Weights of a small transformer language model.
Architecture: RMSNorm before each block, rotary positions, normalized queries and keys.
Each number is 128 + 24 x the weight over the matrix's rms, rounded and kept within 0 to 255. Layers, rows and columns count from 0. Numbers have three digits each.

# layer 7 attention output, 64x64, rms 0.0786, rows 0-63, columns 0-63
103139156127154134102136098176161146166154113105153079162162075110166143115095088112120116137151142139095107123106151116136128111124111128147131124109104126148124108136146126122103133135123140
195176142166116106078107180101133160128152148125100130116164114075173110084152116075114104148120159137125128126129098115152143119113166160096144112131127151141128135133122118150123077112156108
138150124146211132162115178125112073139082131181118132068148108150072204134109091093100059086141098132141139094134153135109121140107129136150162122137096115101138171113129147143096111158135182
146144097143094129118162128170166148161118069130138153120106181132102156151176129076164164142145169105132119118143115102112109120143140117131182118175123137155138092142123151125147129124116134
155161144115074115085123172125139091128137142132148073163142142139118100158129091109111117185104105098135147107105144123106121090118140109109142150138119118128129139107130115141098126140136116
083086121104110171122135166106188139140110100149172118153111100141115152091132142112096107097093103125166164135147168116153108130102164119125107162109144130121147149146117141104128182133140158
133121112141140155137155116099153132158130106110087098142066138086121130139097134109151142122151177123153145137133122161142131130153120142123115118121122093153116145137120105163127160131115141
120135143154116130194107066140139104145135110162138138174155115167170109108122153120129155076072154124110137141142112109120150125146127118112152104111111133133134124110129109116109137102123157
143125149152192165139091111130126172092071138116147126121130147118128132127118133160140092142057127104148073148119157111149165113129123092110121152090148118132120160121123119128158111151136118
135123140077041156117147200102107146125121103105149145106144103135181145102126104138104175116042103099112141129141157124085123119109136113160098143139140122099158120135085129113162086141136122
122140162111131133111169180119057130169104171140154145101127123145157140135177149109126165140129127120125107137144141141121120102157137117153121131123115148133130132155130132103116128117128123
142159169146140092125081130081184099127148115109153082153123165104067109149142093106106141102149125088145089099150091124143120117136133147108144142181134128109124106133148129134126135121119140
142125136100093115157088135168150091133092153110114117151175104091143175150173135136178072153136120125139140154156110144138137140150159133138132090111137113120122086124109163149127112157122142
104104159179127095147146161117093114151125102133090090176125143104136125094096161116137145152113105137128156112137135115130143120143132121096169102130153096105109105099170132121116150143131167
129111149100119138137088090128122112141096141141127117139119130126155185109100137123132207113142117126134123106093147133096107075106111122113136119115113094109087116101114100103108128118165125
137086144141110143159108134170142196112143143126068116074170169124136130113102168092141171085124140123107152128124103145128106080110112161125139115106130106149138120101124136160139102120112112
151135139084124099117115164148091124164186156123102118188108137115108119087112116196124107107095135114144126149147125129136135120130139111113121153096119137159142123134136120110120143166127125
188108128123086120119131204150122114104126074126094155161169145127096086101172127142120127135140111131144087114114134104138109159175137136101161088129120143123122136111126123145121128122113132
083125080146107087129114088156114152095122163128139089120134128093112180119136135141110112132140170119100114119119096132118139117110069120113127121142160141167155145122148121119115136143120110
093118081133131142164107111115141157092124143109145156110136126131136183149118104119134140072108115128118141123120123139113109128107108117104090122148137091146128122123144156129142111145133138
153119182089137116197185073090065150074129123160128131176137135112119140135152151054127094116128110167160092135109142109099135164160113123125123122106142139107152123119121107150128133130121124
177104102099152113039135084105135113173110177180099115144143105134134139142136156110111164095087128162109126105113122105125093120151152130158117105112146144146100138109124135146110134129114143
183158155118131172142160114171140150128172084153085127144155130101136128141124126126131125139146154147145137138133131136140137137156122134137129141120113143111116093128095141127107121137103151
148187096125143130140148136142154127085139138140163108106147118131128143114111160145111133056105113135124146100130136140134119126138159158152104157119140154138118130105116145137105136153125139
188113148134105166128137116146137114116142124099146153161092092133131155146130139167116089121147164104134111146123133113154140173126117123136112136148119158132111129106144107123118116138133142
134128143116181108140074130156111181127100087101085107165100150165095115109114157132127157163100119154084137142153138120162109095103118123110142119138139160105125099110114109144125129126092176
143152113150136205114135062152095083084164115083124134106135104125086130103125103129100153137099128134115139140132166137139129118119135146134105102133122140140146097106121102140126144113137132
141162122130135095095176100106154153095120111162086193134083091144087205115117089152127110138098141163114147128112095132114130145082136162110120147108107133136127147144085120127106134143119152
115157126137133089154158108132163081161171125059140098137101161153155147093139187139141079088153113111140130143143135149146112104129111134111146128126140094113119144107111113154140156135145133
109108152117125119131097103077115115126128108158127185157126147103108106160113101143122116184139118150112145131139141126151095138153122128123141150105132140125140117127094134120137123105139136
070146153103134180086096141133148135095139134072131127148097114070165131122180113133136159068152112119113071161112091136154096136113155134128137115098122088104130118117118130157103134104131139
176171082155090136140107148096113179167112115086120121126121072115110136131135135155133186104187138140120121135127147100115141138128102141129105116140085109136125089114130147139145120134150104
124135163192133180180169149154144171147173200145146153120123131182115088171123086100157147105106132124101108103127143159109130121121131125126127126139115129116113105124117153133130125117126139
124137103097162131144074152096115126096168076170122115147098111118156114119113100121160137083116110131121111112116126153134126132129136140125115095103117161096128120145131144085116113139108127
156126091136147105213118110157135101103126131122163129136084109114161172114126075111121172150119122111100139108138147125128164164111137138105116143134140095125146140148146128110152111131122131
132090093128152129126163084084093117123118069134096106133095136131132156094140092129090145114110133144113099135101105145117117156145137110150145149131148122123115120065111144107072130123106147
131086136121088095107157141124103120154115165097178176127095159101078122081146134117097135096189123129130132183132138096150093140128124152159118125147132116129129150123154170117119130126148129
140173127155151169096125149114097108121131154105088122179136187151195175158102074147148103099125148160114115102160114122120113130123117096102099156125152115116142146111135105122131113135209112
136151130125128141071078128142100075096199134116114108083140092159111125134150152068159115131098130108140130121144115130132169109147130118120116138107110116115121133121121131106114075137118114
140100146100147142116135144094092181123168103132169105122130143086097153136155126112143091135093151133130122139135134131131108138148133147092155138135109123136145125145143130102124096142134143
130115142164128120102114133120090099158140133108122168117113089085154082144121127164152176121110136117147143120129115120127126130126130107150096140113123130154066131143112110097138119129104089
151147192073124085125125106164141136143140150194068082084102142143157131166126124148115110134107135145129136147107133132149130125115131154096147137120140112135140133124110144120134139143131109
157151140114146119161089126120108094129106128129133108102133094107123109110117130178162108123116106098106113115113142130120115125114115134122122137135157138160132130142153092172110151111104167
152112135125108098142136120195137126107094117121108179094130171104146096145089168128089157152062133154114133117091132131132118150122130118121151114129130133127150130116133113096122132122151133
087096152184094165132131103149139121132139107099104107140130163111117176128147110135096115153080143101121152155116134147134126148137095102107152154151140141133103154105136118159106127115135142
119143113125133137142080146169142129147162107175149217215171151072097150128160119122128148163114154129131123112133137087122103145140116124120129104119126132130159077121123127120138125122112124
124097067143086152139120151181153138073149085166106103157119090111141172158091149109130082113145136115154172125127139108115139141159133118116129137122146142151118115113096144167137124122134157
106133118122136122153116105106123152141130100039074117130119161197133118129128112098141124147116140128126131157122096148120115110124100116156131128170128140118130134140131145140123143147127132
134120112132136181134128105127077122095126130130101165143112133156192131195115176141071102125173133137158121123087123130130147135139139106163140143067128127088112122124164110116174121126139130
099170147147140067133124112155112153125090095103123128118132110161061125170128127124135088063132124120125116142114144123103131104101127131143135107135128127156147146161139121138094108113117128
117186089112088120181103105166102144116102096137190139109115133084147110170110136112106107148067103127145129097098143119130124150144128136133106135104112124125137114110109147140116170131126140
162186102173130160139137139146088158115172159176198126152098124144123114098127135109107130167093117131105152136114149172158143137126126134137119163122116120145132113142118158117142158112128156
104099145194150136082110154124103102123140106153177133100099129127148129134187091160138172123120120131137130127139115136146130098128141120127123126157134126143109121150132104117121113069109149
087148095096176114192125131101097133120184115123099144124167152117120158165090125156154126180128135149140149111164113111134130100128115123138086131109132129096177125110103117101130125116132141
123090112152097144124113126153100148148096121140122143115112093151132095121159044121118101115151178132132137141147133121120136176118129133130099150127150130095134137152134119140135134104125123
174087128135124115117114108146154105128167029130184095127194144160110152185091117163120155138163153138124155146083118138158155124148139077145140157132142125114142141129089121144130129126107106
135088109147122064194128115118158164096152142110118136122169093122129116104145133137160126128094145153108115138122114134117126114165132124122130082105066130118095138096107139139142159162115113
163110109090169098112170151141106154156131169092127168135121125095115102112076134107093079109121115151138137114104154107155148173075132103156112126127109137136147152158146131108123115155132102
131140162095101119107111118144113110134154104157145170062137095145126142119127134146108122143152134071080130117098122134086118101140091159123124127129127128166134114125096104113122142112117131
099180125142117122120130163131143130081129123120091103143159143141138163102158119150083167158118140107138094137143121145109109133145121092094142109130146151119149125122166125131112097111145101
106155169110174150133177162165064104088103114151151114160144109085103158108120145142169162130122112116143131125137112109175122117146150124149116122107127118136152151107134148114146126152128113
146140170145119128126113110138128178131095134083179136174132137172172152120058110126191140121124120162104109166148124109104148125133141159106118127124147117118141122131148117138124135107142135
150115142133105130181113133135121125131144170132109121136081132137084112148167153155085132119109143097142107091128154156154149147105139111126116091136142123144128094127136123145117141116126129
150132158147154144157119129124181129113144108120153137149092144112176122094166137094080125113125127125138134157133104122169119130132148160158126169117104113104132103133112147133105148121131141